Each number is 128 + 32 x the weight over its row's rms, rounded and kept within 0 to 255. Layers, rows and columns count from 0. Numbers have three digits each. The size before them is the row's rms in percent of the matrix's.

# layer 2 attention key, 128x128, rms 0.113, rows 46-88, columns 0-63
071:090083135122163170214121047132115107088165138134107132131138099093159118080149086158096067163134073131128168127143176123161164142122126179191113136150118129159119099086149137112136132121149185
071:100124092150076074092131100082148149078146145083140135108144074137156129148118199099121165140101140095153127102144089117121128087111095058152163151136127113090145178105091141160183108131143112
070:153129120119116082102121088138079123121141139153113114145169160169099044161135162105130144165170114136134159109168120139086118090130181095118105096153089125126102084079088137107136151171132070
068:058171162037112145111107107087127117142117136159110138141155163113134114153106116135089180147083101168120115095120157127114119120114171136130110183120092157135126142078089120135114093129213137
073:143171102116127103146128171144151120109145092101075109091120128079105124142134096120123156123107110142156111157074069092136093158145147117080184074107107153080101133162097140131161125127156189
070:097155191069131155108108089107156140089145128166109138103130136119109106130171087114170130120139126156084086138115169155141120111101108103096087094118104160137143114198154170079098133135174097
071:115141090119126102149109091191100166115155128114052178142164177178128117153127159126056109092129099159131109120100103090113111102121178107163162153161109103127098134120176200122201093122125181
067:177118183133087156076183189155171151124104142083170090128166211119144201149083148137136140113116142083124095084115087166127136156116202114111141180110085147085169099105175110132129160117091118
072:197129116118111145114121166125172121117111098184190117113163100126105079100122122159126114136097124171155168158185059176137167091133139121115137174149135135099116098154136077144070122095157113
063:161166166161153123158137145180157140098130136110112186124138112148121085138078123137125122121108112053123169142199097115138143114137109120232187197124067068108143129103119183118181169136132173
063:128122117110145131105140136131103132130153098077147144124091114126150174170129158158146151138107091178145160192099126160177149140095134103161133076149081116114142110080112079096171147130125200
070:158133093085122098165129169128129163139103094128171104132134102124101162097132088072127119120178099132169126186159093095129197119125112123063100151125147105068141087216112120114105158118109138
074:081132146171173125146117060134126098129098184181070119149161124142116133087133138090101122142163122086155138148124116142133156214157135095068106124102155115134154109145174138143191135174116147
075:175101088184158118118121138132174141111156113089140140125156102131129181064117170162121119118137151099118138152141133076162159087117171149122188104103124180119139188113112113171203100129170131
079:064103161078126089103071166099098118123111098074115095111055118123120090077134098112154115151106105175096122143118137098155094142159104145095095086083097118140112139180169040063067124108146123
070:155159132118122156191164135084085088117113125133126106138129150118112075151108111104100184146090122173136145105143119136059110085099123102105130132172047077124104138033091152147051119185102133
065:177175059153113098185186164139128148164123138212176112138176116141114188124125036107168104128121144154137102123131093139049114098126114131096123128103152130179141125115098174146161170137139125
061:148150169158149146115147147113141130148153088110151168135144135171150130130127152105114106122146209091125130104102192105143141094162105150165150088127122135148122211149132134133131220142184207
129:153105104184129107124126164134061113174109137086071104126133105165135131107124099120102116107141145109143117114175127080182161141125068116085106129168144152072171199127174093112148138069167114
127:134106144123127119149136196111157131150131158154148134131086207162128136094099081139112171114159108125113061104119155101098134126138095109171084124110079114137129177053100095114153102133175121
132:113068141155018113125164121143127157165183133126137131114123170103142113105111191130074089063162145166109103113107168132106117058104121177136109150121165167147095171128050138063182103114137122
134:127123129114131120171086100118111057144134096113135161150140123035098132124194151122145108188173134170118102143171151114110147125132135141071102148120150104134119186132163115173098077220128143
120:102103174121128133116129176153151149114109130129087158101052167172079141186091147192145145148140143118095182137138155081209114160153166130178128147076072190135167126179093114151121115103139102
124:125189166123139135093183130112093125093124132108129133185105181109131153097144174132143162189134164119100142117111156167166159137112130145137062091110097128198118137111138147117067067137138078
121:171090123171131130155141136144097117114084158125153119116151140123117110148082149187096091089172131141174141112117121132184151117202166083171149095129166082115139169138164155120107175107114142
135:157134226159132127142153143114139176107084156155089160157090097137130156128092084040107195181143149147173076136117133106092105093137149106166128126140102149117076112200140124099167164088162100
125:114109140186140146140066149156143118205106108064104097105131150150143129130162148131158131107088146138106169116176110117137131113156161149166133140128123087102164103105100174135102169082104134
111:111068120123175155095151157156101126090137128154145119095114192171153130120156126106131131143124084089155081163099109101113149103165123083141109161121130151145113150137134110108118097114156151
126:086163125151130146159126124123111182111123133182094091158074103066107171150126177094111161151124087123190111175100122106081147113144090061151116062092114098152064146154139153124123137129118153
130:150188095166135080133117115130081103184159139080078068094146128135114162158095159136155129169145152085136124134186066178129128103086154131118093115116124099150145167160156138138238200127084073
114:131106122136099122133119129066133099211158143137125136118126118113108135142129140125126142192180108169135128099164206199093084097188130162137195161093094102162146132193107156094110116140105163
127:098125144097069118122134146136162077159182099121090111190156143114164118102165146097072093112116108121119104157099155169128121103175079163073158093094100168161086174096133077146134055132179151
128:128065127090132070124127132132169141144120167147128139159143119100140160116101103145120117089154201194155177108163087182084128125104120132101128158167194098163133124052090048104158103173101111
123:136097117138137150156143175113127114112099174181196111082112089099118157102120064135140067149120128126107074125095137161147132125092080114137171091104077132107143118096132159135061179136135143
139:080158125131165187173083170078183083090117125156138119106134143122108121088130134130152172128074035118147186138116075115102167112102153075082148121129092130103181093101193143120107077171124167
119:216096156081101158074136105130115169130084145133078154199144109081087127154132065110101102135124159151144126106062157143120086156102163116089128098087144151147102114186152090114100156106103144
118:151161149094092147097103162158091119108140136088105209129127126137135173110117116104110154075129083129123151113095156121133117049154132123184168138149089112115144135071074194190106151114145185
124:112162109121131162138137162176145090113103095133142148148204172082187146101158187099101095123137118152166112088078090122106151101162087077218136151135109115123114158130174097164075143105101118
130:114111126163144174081113144123145072103150093144168117099111139061104100135106164114141089085110099092144115140134122144157095215138144107086152120148091086129118168110108149121120120140159146
134:083166126144154165141141123116124125135106159110080141136081144108138158116105119122073149110155130144152073146106168135025136141140151122138113142076096146084156177169129131160144116077174143
118:102121138115137146129130162140111156110163057126154096137117158199134100141172191127161156119056042128149139128128139185133148154153133098091109140107067138085143104092185128118083163168153120
133:115087171131077175113097077104125129095219083156133124140120106121136055155069102150130112130148164171157134137156125124097084159143129107068096139121121128119136142194135112120105071171110142
110:151190168128194139165181087099174123152069151102132115124106129107136127142117129120044156155105164108147169154212132093117165100040162157173134171112146152121091118118123112135140150104139144
# layer 2 attention query, 128x128, rms 0.11, rows 47-89, columns 0-63
067:102185154130141066124109141144151157112094142099093151139125116117153148125173149137124154163118140138116157117209134105148156123123125143174146177144160127093115108078132167152230102081155121
059:122194187168154101116093147169147081118113181197052134113116138117125093081123137070098143167163113172119120101175082132082124131135164132143155103094092139139110135093126156072165119168096089
064:091144188131122116132223130118134175151110171087185132168173183130119154114121146156128188143119153126127139098209120176127178088143182151083159159134168092117119076122108160147130142123214109
078:134153168146123137147139108151190180097165093094158151138133087111103164140153090119141129123133110126133070138100134104096112150165099085101117015146069142168139211156106123099176066111183145
075:057117144065059176116106127103130106090136117144096136152128190119193101102125126108153132089110152144132116068080122178132113170146110107085107113103103175126089129148184136108160124155115103
088:172134126124173131166097189123145155113116118141034153131154103169102142138108071117118167067098151182114070165103104068131075125149126095100167108142102042091139131178154193105182146112180172
072:168148153181170135123142117131151167125097128121128106136134126144085154164109136107108166137157136080129080108124169159149172098156152140102132164146138146108141117083210151195153166131112134
079:105185169132133090102070187154138098140151101148123102092041150151088085152133127116155143129117117176115155099058137100117135177148103098078191113119166179109115178109194114129080112133107091
083:134161157055077127174093067136126146133135126131124161148120198190142134125127125113106132129122111183140170146122181066111153111085111089134109161148101140145169147176166124080115174091152149
068:146113133076103141117137149173150139128131115034222127110109163087145115084118111173170085105078093144109117146101163123168108138129125080175132133183188141132140074141104076094129154118132135
074:125149135100202123164105154141154149134130076139135129125096105132146103159144140101148134152169111165149080161136072134123128083143095172080120150140137094170099125222098205168110153132076163
078:181137149240163086105181068143074102116146151127150132126211069147113116137113133143094121118152111044097123134134148188120147133119159114136157096129133136152165139126075152153181163112113183
078:150101115127148105118146080153105171129134104157132193195155072148116174062118158144119151139134151160128129132081194050183127106166140173124080145132156155112108081104161131140170117119200145
057:114093149139132108118109068055080090141119111127171082165069111157101109097112103090153167186095113114150125126160147163102123135117156099122132088151089117199126104195100088101132184228122114
071:133194182117094093122092170124135098098077137122123117140113165097065108149132113062106139170166134087105119085133129137090105095144126148080128117138140110137085186122170214112116123158153037
070:078122115104145102160152144127120124128130089135126142114136165092106149144119130111133109102125175160129062140196068142106070127120152115070146131115130151139098151095114159136139087086105114
071:161156131085119126108177025101075136105080136139111186134158146163193124092129135098109136128124135099161135173083140144161087100116105128177089144118107137146145157071114082093117153097209174
120:128159089099113136092160078084152087127164131124114097126172154111160113126186177173114147130134175166132162126125089134149106197100107134173142098098116078124123109064111158159155042106133131
129:129108108092122109099127144156144175129142104077157059134124173136148119073097114148096136153149144063109080099163128162146115181153099152136120156102134210150101113191151059083144133126184074
120:101144110116235079164084124076143126115127124121138104168196164164176106147119114075127088073098146143092130107131141170113093086146124116162131179239109115129056098141150124090203113105164126
141:139156123123117120123169111063089131135118150121137184095113130102183096164144142153126148174162085102132125120115127173140146157108108172110099219073099116135155131109107135182137124101167137
115:153129084137112119115185095112159140099074169080184124115147080142092124109104097135075125092083138094146113155132121134157144128062106137111116129097138121142155116105124130144131115107209177
130:124141073116092190188155075131093139128072116060172085116143192112162154137125167122128135075085167147137121085092193128179135116119104141094128089169100105152122151070155106122122107154121124
121:118148120079142055117126148079119099126166084159118074153132171126169122102167125134125156203125070179109124158112111151170098125173087134102066159142143173122166054186130146124104159115127129
129:122177153096088107147125117096050166134117095125094134140174185069179144160135122170120094094140156130150127127129155086134127127154144126111149138105126123173072073146140098158212085089120100
124:160141092154180102090150138192118104150122129094162085123146097136087077131146164113148164129140155130110171131131103118060094121135123123015178122099116107200115091117118116136102090125124155
109:115043121102052123119115065135164125115123111126132133118112107135104109077101144109115116140044139125098112103146103133105091106161155138098134123189129190155162108125147114065173122160115120
118:121099155102121095112142189137071150106161079170120101192079165122169170187130139149147124180102082140143129105221153167051148150157168162100152094132134158179097127148084103109138123181081083
138:175140108063140124136126093111164142117027178196058149141092110124084124106109087117159211138134136155141173096100121109100126066106117174117134147113074099188084112079111152171111102123161123
122:171111141155146115131188100135077106075135137117062178154164118182112162107104118110127141179142121151128127166066085154154178113090124182131092132115132102113152159143105040113149071119152096
120:127133153136152139104129130139145108119163109125183168136082125095131070093122155129173130139087148162095108146112157115141112202126124139202130147116107127172100159080109146121102164137105138
124:138141179178150091126101159160106143130125112106097106092100123117118184128150096086108179128167084113085095149130137178109125126149129151150135143124127176100138114135111158098145183065163159
108:071137110139090109034086119145096157133178116112119079114111109170097129177148121093081112124096105137148145131114073162168144178155165121094090069105193155109124157130139121133120095126093114
153:068108105148084154116171126151088104135145118109161158126107075113101132092112122157166089141125097096139103109168136190147110122146166144081104151102169179179121140164126125127121073142141039
107:075141181135103188192099077100098137129100123145102173102104138097140166110130108084085156160108074105121121122075182088155111076084158037154099094140111137116101108131078126093165131121154121
106:091160162115126131113082100150156148142171134189177136125098102133152182146135116098212127144165156158147131126121085126128077181095133126078085139152103130145096112168076097134063072136171151
118:140075149105117151089052132139133190146132120148129141094136155139148082106131107105171059132122140135131128108094169127084139143159088155110128158141128140179162096210125136106112193137152177
125:084100105141139092123144155127100106167168058101227084126119162161118119130143155125111134160100110085139168106181095197109150155131203198043142151098172175106146174160081086135103119129113111
130:146153133041083089198188116112133164076139097157107174149125179157113137170128076150120123143114137110106202136094151177184142127082138119165103148190094128107160114166141079070122140129145146
124:090096165181146157101189162112145140115125103088161083131129122131130125100167142104187150152089193097155134108159122179166128151158163111044125098146128135168162121091110113158135134161160078
131:151165174079142152075102124133097115167145120163126134165149088111154145123097132125136175159103057079160134136113111141120153073141152143179147164132110150140157089095085116170140153082069084
103:156175109102103081196138131119129167153123103106138104125166168143159130161175156152140108050124137150151132124103205105160153119144106091158153109132156092105172114142113115141188113102117142
115:192097153184100131077084148165163120131119109082185036134124149129135088106120127153119165125094155151160105157159120126214104171115103123166202124067153168167080139162121135096127140136161129
# layer 2 attention value, 128x128, rms 0.251, rows 0-63, columns 0-63
123:115109113095133135113084094150119179130091125114204071186158133082130140104125072182123092116202107175135156226139108100080126119098145065137143137079098121142124141145132107164131139127104160
139:134097177105128145116138149123127098122133157053126121136061114134116143046108162092104169152067156142216070142095185106121164167130086133177189114182085118180175141118107153120067109134103131
113:172104158077135112064103057118126116097135160058053117102122130084124133122130094141106127126103174151180078145104121110063126080172093145178148111123119133102111096182167137136131095160173102
117:154126128195110134156117151174081139123136163091130162123172113179156148136145136104092065134089129150153126108102170124129135141093129210161125133074144148234138116110106102099126129136095130
149:120163136141101128137170171113119171214091101154128142107111139069112113119172098141128122070131188122088136139125093148120122138119106110139100123073137106110145103141111178148134131145111126
160:206226162126124096121133092114162146142127121096086088110083097157183169084126135121085160173049173110158085127127200098095135157131116104130126150111163086178151120128122131082086146171106142
111:107092081139146099101091155136079104087149152104141164155164142074119101143135042148183119104167105142180142141121122145102141079119097154090116100090115136144107131148123117131180079185089186
126:101098104143136131118177170116135156110110193160128141168102187101159170173133143136121187109117114162160140119154129161080137097096083166129139124157096092113073192161122166150108189149162139
148:147082141094112132125164111088179182154140163164162093132121144068099083133089159110139128145168120148105168185143118198131091119162168096163129153136133118097141141124095107105125139030198150
150:104142168139137163133135159124054097142129166046163095226126184102141121124171135071114150106172095128208147170128114103114155083108093146139131164109141102140158134164110146168153107143143122
133:138180120177100117171182149119096119095158143123049121175139155141132111117097089118164101141107084137081172116168140118173136058109172150138031127145156146125107139134085151147094141151143148
145:170101127101142099107117105119110125147120103151106140075113093135115098112155149060150126090127156088176113155086113188187100158208175128109177086175115115108131107080152090123151116058152037
127:097068108071155208098117115081127141129185155172145128153133135095097098180113180157170116138158158116148082175174106099091140133173126063141142106097072124121099111153066069041151113148196156
166:048100178143070145130150147146099103106147246105158094180133178120118144154150097102135137117156127115183180128113141145123130122043073156174106088138131152140126149181098152172128133160120144
147:115089093112082151115188162118113103044162149125123100097119152139098114074105108074188148114131170116149123075155194191164157130169141104133172037139141142161119111126083115142099155138137198
128:166116128187148205136195148133139086063150116085137129107113126187121095128160147138103152076088146100117119086118121089192175174096126165083129083137152143141112136095146176098092128104126159
132:116096171133126150128122185153173164103131137120210102122143153096129144130116164169153129091182142149156152212105106121080149156075108131117134110200067093082116154117193119134107123118140090
152:065131130128102167145116140137112113174143126101177070119124131179133116132173193124168131166196063105131111199108111119142118191072092112115135216165128080133154152056105118056076164136144136
122:122114084093065153098161115110085120110178204159079169112166101135101145192091128101189118157152090132126140094128150128181133089196110139130166126173136192194088145167093101079142171155182166
119:107136152142116169165176162162104092134156144114087159119135133113129115133092117119112102149149118155124063108174159124098124084125138145181133108125128184133113129144052064140103117156158119
148:126101195142159094141160120115099113113103172142099173068073133107100159136178143125096134094127186068152174095142159169123091131070082181129162106143145157129148147208157152157114156127133051
152:106129118147180160145119155140106065180118082143114189129095119128127130167250154132152156132113120134123146096122069113162135164096104152105141169121128138155138154101124088049117156120123105
107:083103100042122138075128179156111121125124161091147136172120142047142044146129103080163144112152106133187126106150116121112099085158124093159154132123101108077140128115197119180174087128092116
114:146136090154107128157142117155079125240149119141122153108147099159196112181123147072129094155132085120068129131138118118141101163111129135134062168127133122140181126089142076096132201073146103
114:140113121093123165117145097075136119131114149213109160082149148166066094116165094109169111096145179092110062129084093099159138101177165106124122126129135128114137113157074099085133083153133181
130:159178192173142132120145125096130122148202148108134118149172099150131097132095139128061142179111130071103124139138129110150133133146174145141063161119166067099152085184046152139076098132184144
136:148121095097087095140148147119151135154140172173133094181074133059131129231123150154209125140157134145134155162166112135107130102168153106125066111190109133097099130140140092032117157141158115
103:087140111182120150126166117118139123039206184145112206099144139188074165157107127129149099081126112118130127128099157164142170129127127198119103090216123146155040104174190106154138139123154103
143:167114112099177092173131137130207188114126094150134137065103152070089145123105122163055163081092221139105107096147164142078119123146173133118106133081139107155119071168138139104108129138108105
137:092068169108163129126083080122128119113145175170139169095164146154122148104113118127145140127122068101095191075147115169160142144117166098075130088106120146111123123103165116159166135066165117
137:148158118109117090139153075110132158151100082138126098117127088127147150023100093195120144115154114142083143159159137127133096105086148153108180109141142135106141121095144140163120128143100128
138:102158100101170127124113098165111122147108050118115128122140132155189105095148100194165122123122085125099105139144100095131110117109115108098161195121111133103111127091178162166172089176099136
100:180116106102135110070138109135113126140147138131078151104199059114119117139132110162158120187109132118144121097116157097054094089135166110093182219103125138166148118170074105096099136148133210
107:136080160063152137089150137086133106159107120144169096155104109074122143147136150109181128191141156120131061135143143110080122113171044061174162159083107095094116120166095087093104116129168177
094:087118108135099137171129114174119122161132149129169129160159147097110086181118138158168133079128146145163148119108097100115097155092103163147085122167112139075147167167105127088160152116112077
133:089145134123093102147173154194137111138119094118186050173087158163133100120090089115125142100158117143116122193092144154134137178120122144131089138157137104094116131101146131161124154082095108
136:090109102144120138131093178216124095079135062183130192131172139101123135114143074162115110127136113159140131075140135143112113105137153130083088082098104195142131144088112098141137153157115151
126:185164124179105134138094140118071175173127111086084107131167114136117139195129110144100106125121123163131155133091085096140053118133119135111150179057131138136123101116083103086107140163111154
127:162150133163155102156116152116154172138082063121112081115130127109113139114060137144100076108117110086142131153063101098101129163101163133130150167171144105116119122086183161157108107128122107
144:179188094127140058133119116170154166106116085091100136083092149142167139101062105146110112118084084138151114121111184141113129161127145152110132134189141137166094136073182176161105135100101116
113:115207172150142133092150077127123095159149136146053157105132100144124104118124114115117169171060147106083108058140082107158127085122100125181076147160140117115173104176108128143097080122114085
114:128117137105135143105111133047136158179135187138150106100150138135159069174122177151097145135169141128056127140120107080117178163193127094131103219124163084094149116170110124097146129104146116
095:056165129128085129139155144181157085127110121132080115147101134143146092123127074094186176121135110109133090105118149114144131097142113113127110113208106162117151214134156103156123110150087151
116:114138130142164091133098124154168123096122135084089100135093150129139134130134125093099060208107077167201188148120199110117171148170158062173114129192133198159166154102160059132096154101119133
113:127134106155058122142151118180084079106154114094122111163126127157163083106057110076158149114152114136192075131100128133142168157174118145143138084215163157130107092104130118150158126100094135
102:134118138145144121134155086135141094201182111119132165132181118141090097121090137127123120084105169083094063156105127086047123142105130139156085137083132157087195092160127146124181137129161107
146:121133090152096175120142110149166154149193179129141091128134133154177112210058154100144135134149115166065141151174142139131152136144116105137106143164170136102104169134163076105128200107150127
137:099096081162133147143137101087090125148142149150132137109112095140124117117161161115240137125206083137124197153152127152153138163131146159151151099174131155164152181107117108088171171102155150
151:105142067154131210123169135142189104071152076152100115124120096160152100128127119143159150153115105187105152080154138089131122085195188088102118102106126119175144135096111092070152143108121193
143:175178112156125110109198077058130130097224197129073133122140097153086079168092156112122117119100201117124098122120149097157188151141154184136137117209163163141103051164169129093122127104115118
139:103164111185070173151142141131100119117135118150093124188125105153077104162163121097145115065135122117124176104108129115222092128141149161153078136158146111150136137143108100101131160118130104
153:123085143094151168099075108131119095109165107161177160157179058097118149123159140164124137155131178129119091132100097131097137114200112113122120108069090105111134093173116100026122091118138107
114:143099137095125069110075110128126127050102180104125147174142145074139168120123125100112125110135101124176180154073162180077097054128101133151178089148108119130109240152147147162141149148170147
119:128059125133168152137136180173097121151101098125124220079132134127073109139186061108128101050098165134154104097131127108095123148148146155153144124091142188162110057109149170132137080169082107
137:121127151107075083122116159209175124094100076119147048139098131127163113072064085136185146152152132165141142165118181175113108164142129076153116086167114107121172139086136128186116154128120123
132:174088075059116131147143153133187127153094155156137118047087120098123105119072101119195132140137155175145115095121174151091100200170145111156161133122111136171122105109117119089085142142072182
148:137096158173116127149145205193173145134062104115173114136133166093121132155143091118046115131081136139155160063134121162143061153086122128100108160055133123147104134109103139190064142114116098
114:150167107122135121138145120216173174187131104169124103103083140140133097128124121086126071127101158111129094136157156159118134174168187099161126140148113140103200097104145141107116136107099066
123:147112135130126138125140085137040168139161165120138140100131105114091149170134184080095097099130124120209128177084111192129114122134123162114183123161104204160135125147152145164144139102189089
104:130117135108140089108062110095067117156108108122158152125147109088180114134174142103101094087097183109163126160085125130062138124149065174135201085112050155161147157183156113158128151162134160
130:126055087133137151102115163114120132057104165147130144188125099154093150185133134115150126086135156139197132159074137154106161158134101163185117072147129103197100116136129118033157156113123136
144:183129096056141101136152115110125205116122145163109157063096138079113157113100143165155130113106181147119141174119179171071133167136112199143161111192152169158092105163163110074120150144150153
100:094154096115144113083170185134133092166097115140172175153124118158130111166138118047137156131139136107147119079151138124146115134128043078142141132133085155152145140156112117146186120146083138
106:095098138185106141142173105126122100129097111182075176063110097146066103107156108111148127080136135113128075096118139186191127137182127156149146090130177145153080097159119143052143120131161084
# layer 2 attention output (transposed), 128x128, rms 0.208, rows 0-63, columns 0-63
122:100132172173123163161146119106141091100189146123057182103096107149151129153161157086122131127128163068112120021112070121141108119175114136141111126124115117096150134145152163087137099122143118
138:100171069106087145121082113147118108140163078177107124085199135123113115165142080140162085138131107131095229164138055126129145133150171129091086158075149162083033144146139163154170173131085105
105:137140080149125132194102227156131114190163074160183104122146128143113131120117114141180103159089081120078146133154115113127124148123123112118116137173150120150140179089118155092134172058089165
111:090133123077130181075164068096163129126133087122159085135094120085124119113142139173140130099134114125109106145131081122128096149165124063115146088176109161053123129151138142183122115109148117
136:136101144097146109131150065160165090090183140156158133132177071144144116132116130094114109171117085138180147086135129087139114173130115117169125097180118142119135147078117070084132067154161133
158:047091087155086187132088152144079112130129106153195137114157107084067132176114116154178086077162100095117151141156103161100152144137142133118105120128117142110083149074088135179150116131081088
101:163139169117107148161168119114164152148148092123120108109112141176154186175165182140103164093117175135100184111113114112136107151130164079175170135133128112070156110155136173117122138074179114
120:125148092151112155091057107123161097151130112170118112134140109194109100085136110138158075139123123095152115184066139108210132148172096055130122149089177160126171061099152103165105093120115133
155:136162109173133103139121145148077081092119149107083152167090113162116149111127126135099084121141131136150019089151096073075161113121034116105123099121164162149106119110155146157129121189117118
140:163113112105130149120123098126201137126184114189055141041125129122112145184139075157128129140093134149084126073063110070148109177139149108120120062123090159117125168113162148083126114115100113
126:112107173083133151103115097114187132183102143143173111080129107127121135176147114105107154087128105114172066135070126129078110195122051087072209035153136119133189096123141079131109132118163117
137:127150097130118115125116150119121125093127109085177128169125132116078140089078139165122148180121120179068143123204103051062111093048098153137102130084122125188111167132109150104120136153128166
126:153103116173099100110133183122114043158128154089084099118154144139145138136139138097089121133114133184113173084092098166136131094109160162124105157167171099127122115146198202216103148134065119
142:166156123070198141130106137129163136164136021202058151085136129152156138173151099084115088128103102155098098131107094062148118174208107106130162141154096120110119145098198128081139125086139095
150:141144187078158121128093129138140118224115088156099059114159167144148140208126117099103138138116116134124164155166083100089141129110116181094074161124103136112101136161151138073103156114073072
131:094132134053149088102085108143098156177074139158132098115140165065124105157132125137157143167145140147131149157121170170136117103134162117116093165107108123136101107177088067145126113123054106
141:110110099140145102126093132113082073157092161170035117140123127152132113108184114124118148167129149143108157033111139179165095040154173137155117162054164132178129148136108190156131134086104158
164:121115201125140126104119138127169119133111151171074201128128116088099135129145126097090143163139184147121172061130157143136137080187189184087099091083121154133077124155170168216164114159094062
105:141133115156185097131151162147149145131115090095114074148074166180132143123137146122115150089100153140148051222174086103086177129121120122083105135133144107070175085126159100195088114089125112
127:105127114086143122121148110092129160141107085130140062118159111174157130169175107084153130084103101098122152137072085155145153182118119096077096138136136082102140148114192177140119181151124114
148:122192057122131103131120129157156145155145080174172122149171110150130120096099093127146108162131080167151062193123127102144117163171092106155101149118124130123134166039118117111151105127140203
145:132131140109100075070165087121146173090096158146147146095168081156119132121071115126104141155127129131150129219135129124151139126141178083128105144143115146137117103117129147231152082151172153
107:178166164157132119164129135116131148150159092176064146110155128194114174145141070153094136154110127129060178140112125117141148122079153189125123134122120134128162136146051163029128164091165144
114:156151171141155122124154125097181157045132145097154139148053078111072134090106145140102176109165118121150100132113158127112159098102143144085176082131111121133119139156094152219086076232164126
112:107136188141104071124122158152143115136162129058117105163192124094167154180164153068079131157100132165130219100210166134079160140071132163131122115170121110126119121143164141107132156090116127
128:119082085115107182146091146140105137147103130148114094109119139084141193149167115144159069106150140151148101095093173181097109145115094125106132082148129157176095169119165103137146132149077086
133:138108149178213125124116123118114115139090112108128144106183101207132125091124137086101124093148095138120091123145151146119151133122140123121144145126189108135154108107088182239156105095165155
098:133111120107159126126110175114138100189055126145146061150085171123158054132142171084168139181084172128156135134082127090144090111122103087101157141027135112118182159102112136119068156140128130
136:110111104203098118102159121132063089114109147112173081153168076173195103125116145139142059099140094086138099132156133191165114141147085098183147130136157149114115160096111113079145112121090170
130:182130114163127062137144198128103145100090133120061095157085157128082109122139169111127155124136214177135059204134157131114091060109098132169168183160108111145116132158129109096122119173112153
125:117121152140151111170129142174117137133102128115129157139128163122078122146137131091145179154152134094157140064108124160111172087145136132086064140130107087156153125110146119098148149127121110
133:141106218155103121141136117115144131123146175097160168121125114095077108137141120074089158182139177136117170124102162180160127119125198145117125098124126117113175123150104139081101167106135165
096:122175144153101124174142167138129175139113080095165093125072114111124158176163136091118140112143076165127140131143117161152195147143105120080060068165177107078122121091159152132136130135160086
106:117124094186085102174095175132129156129195141145065144111156099136117140137160092099072123093098079115119172138138141151140156137091151173141076129154188094102115157103139199119155151128093112
100:172128131141184107139153140132102083099118121133113148086121110107129163103160129079120159183178101123115192122113153150162153130144176097083142145066146126174112117136133165198115072136166176
129:104123159117161154141064108093111110109134141153106194081145103102130152172139137084123150164141113094140169034140153100118130131140134136105150091054106148179112136138113150073082121167150092
129:137103142091122093123199049041134195110091162086130111152095092168185143139117141104142176119118129137105133147115102122152126155120113097143151188127172067124117065199156126109140103117175133
115:104111127102143207092188113140182138118132084105199116145081089091162152096149138163155114145139092100151106108124142131096157139146121132104104066200135141138170149137176111194144104092145127
125:075144106112102179088165126144101121126158183113126120140137124115111085081218103137139164144124165129117145024134156174112129087132112169124074085056107109176159163110113117109090123114107147
130:048100145119097189102099132094097127131105142119202111151111099145106115122132134147181153110110164115120166125138125112160115114126125116097131110033120136100164112176079087102077170134134129
102:130100116107126103158105141120116170125098086092190121114126062114101146174117115145116081126127033127188139217122152127099143161085124157109168111136160112097143145085132105092145145165185152
114:148114146168100114146110152170114078115163147115102142131133104084099170119134153113143105149124136116194125128119143190151090141065147160127134057084110157140116166152089114175116091151097107
097:151114173103138077119097122094083166118120098097134124109160144136122148129120120107109149118091123142113184196110136135112137165106152182081141147072058076137114070115108155053135156099141069
109:073129108113071160108157153092120131142139157152115184137130069187149101130109109111172161082098177115087072144153035122120111130073083159096129134049113092121077132126038220148155183156151115
111:106114140055175152118127145080147134112145130089135129103124165114106184136145134129155146136122117106073215079142132106116174124130155171109159119053092093127153157194140130065083166162198090
102:145127105154114132169152129127127128044151138063159077102071102125152114168169174143122149136175102193160154083119129184187080101145137124081132112125130093170093183139122146140115109148133133
141:133103164125176150145092169077103092108082137176124123157083115135100113129122121136146133113148116086174066137095131154124158110116135128107128115083118125149147094164073164197097115158131108
140:175134193071156067119115114167198101113136125111111167113111140130087110150113157089043160133123150122149052138138088114088138099128106122059148115076121150078100112134123141199113084150147089
141:159124143100101093100146089087088142147088173068141092126134152114154113168115158126081124114148147094159105161144114170138194117084117170100137158118142160154150069138111129201109136182090067
135:094114172140154137136086214190137107171054113148166073132143138124111143116150122104161108140139081093135123157148150174097126070126128099102103112108115111169153193114076106138102164118148124
139:152106136053197081129164094139147140129115136096181144064108152101194155123091165127115189163125105126124094128113122099034133170077114138088182084101108141142153116132147104150124068174187149
144:174094042165131068162160151134090140160135166088091084071099163090121148127118163131141132137144104143151184130148140157132081136099167132165131170136197119143086153161138163202185108133138135
114:115165089156124173173118140150136147178169091155136147111096133143083118133121096178156121110089142173108101107178084070146140192136078090121113154114163122099144059093129149114133091068110126
117:101219122123103082100205086070145159094120120124134102151179107129194132138113156118112126164122133130094182144130112127183127137100119095167149142157097104111153170153105090058095141082153191
134:112133110100141145182109100056083135094142132158091168138107124160135160176157126084127150104142105095141143069183092076086148143124112180143171168094157159156060133168128172071134142146123114
126:099184126149096107090116121122082114110158110131093143181157092181148144147161141097067144096141094096139143158158067125170202122133100131109135126135201187047119151157081146123126153145173078
154:107130079097137127086138058103048169096139136151119141155108107167191155088117128157169137123131112132090075142083124103149132169169064128196153128215118184128121133150154106062164104145143157
112:107122117131133139101142110023111056080119169083152147129171080132121105132100150114130146098155126135142173103131090106110128124072128133106090077100144114146073121138074140146110177183157145
119:128135082153161131144148186141173119123110094103127121168065115159105115068110081199152148162113142132100085151144089044138128105114134117130080137061134108128134154102134100132110126122148175
102:127123103145138140161181155186144149124174126147164129119099168128064154094112102194164134126092087164155160123140127114193093136105173075141121184113146114075098147079090164104156085054137128
120:136189088120136137094115106125129075169160124130151127052143191120139107101122156166141111176127092111100176092142118083134116120143121100115156162072112161098146126139129164247066097099166125
145:063150129208105125106104148148141070164121130127180105167132119186123121145121114070115102123143114095149116135150094102143146083141150047095097133055110123089129161076081140146089141102105099
099:137078154149104128154117106132121194021151111109092112103107131149126167099099169147106150087097107132106144185150168149156195130097224146149169180150118113078113116081132121092123126148176134
103:139165102074172047130112150109143116126114130115177105146165117114159138163091156074125135203123160133122179180167149099115147158097123141102123149103134109092152154110154118177106169142136168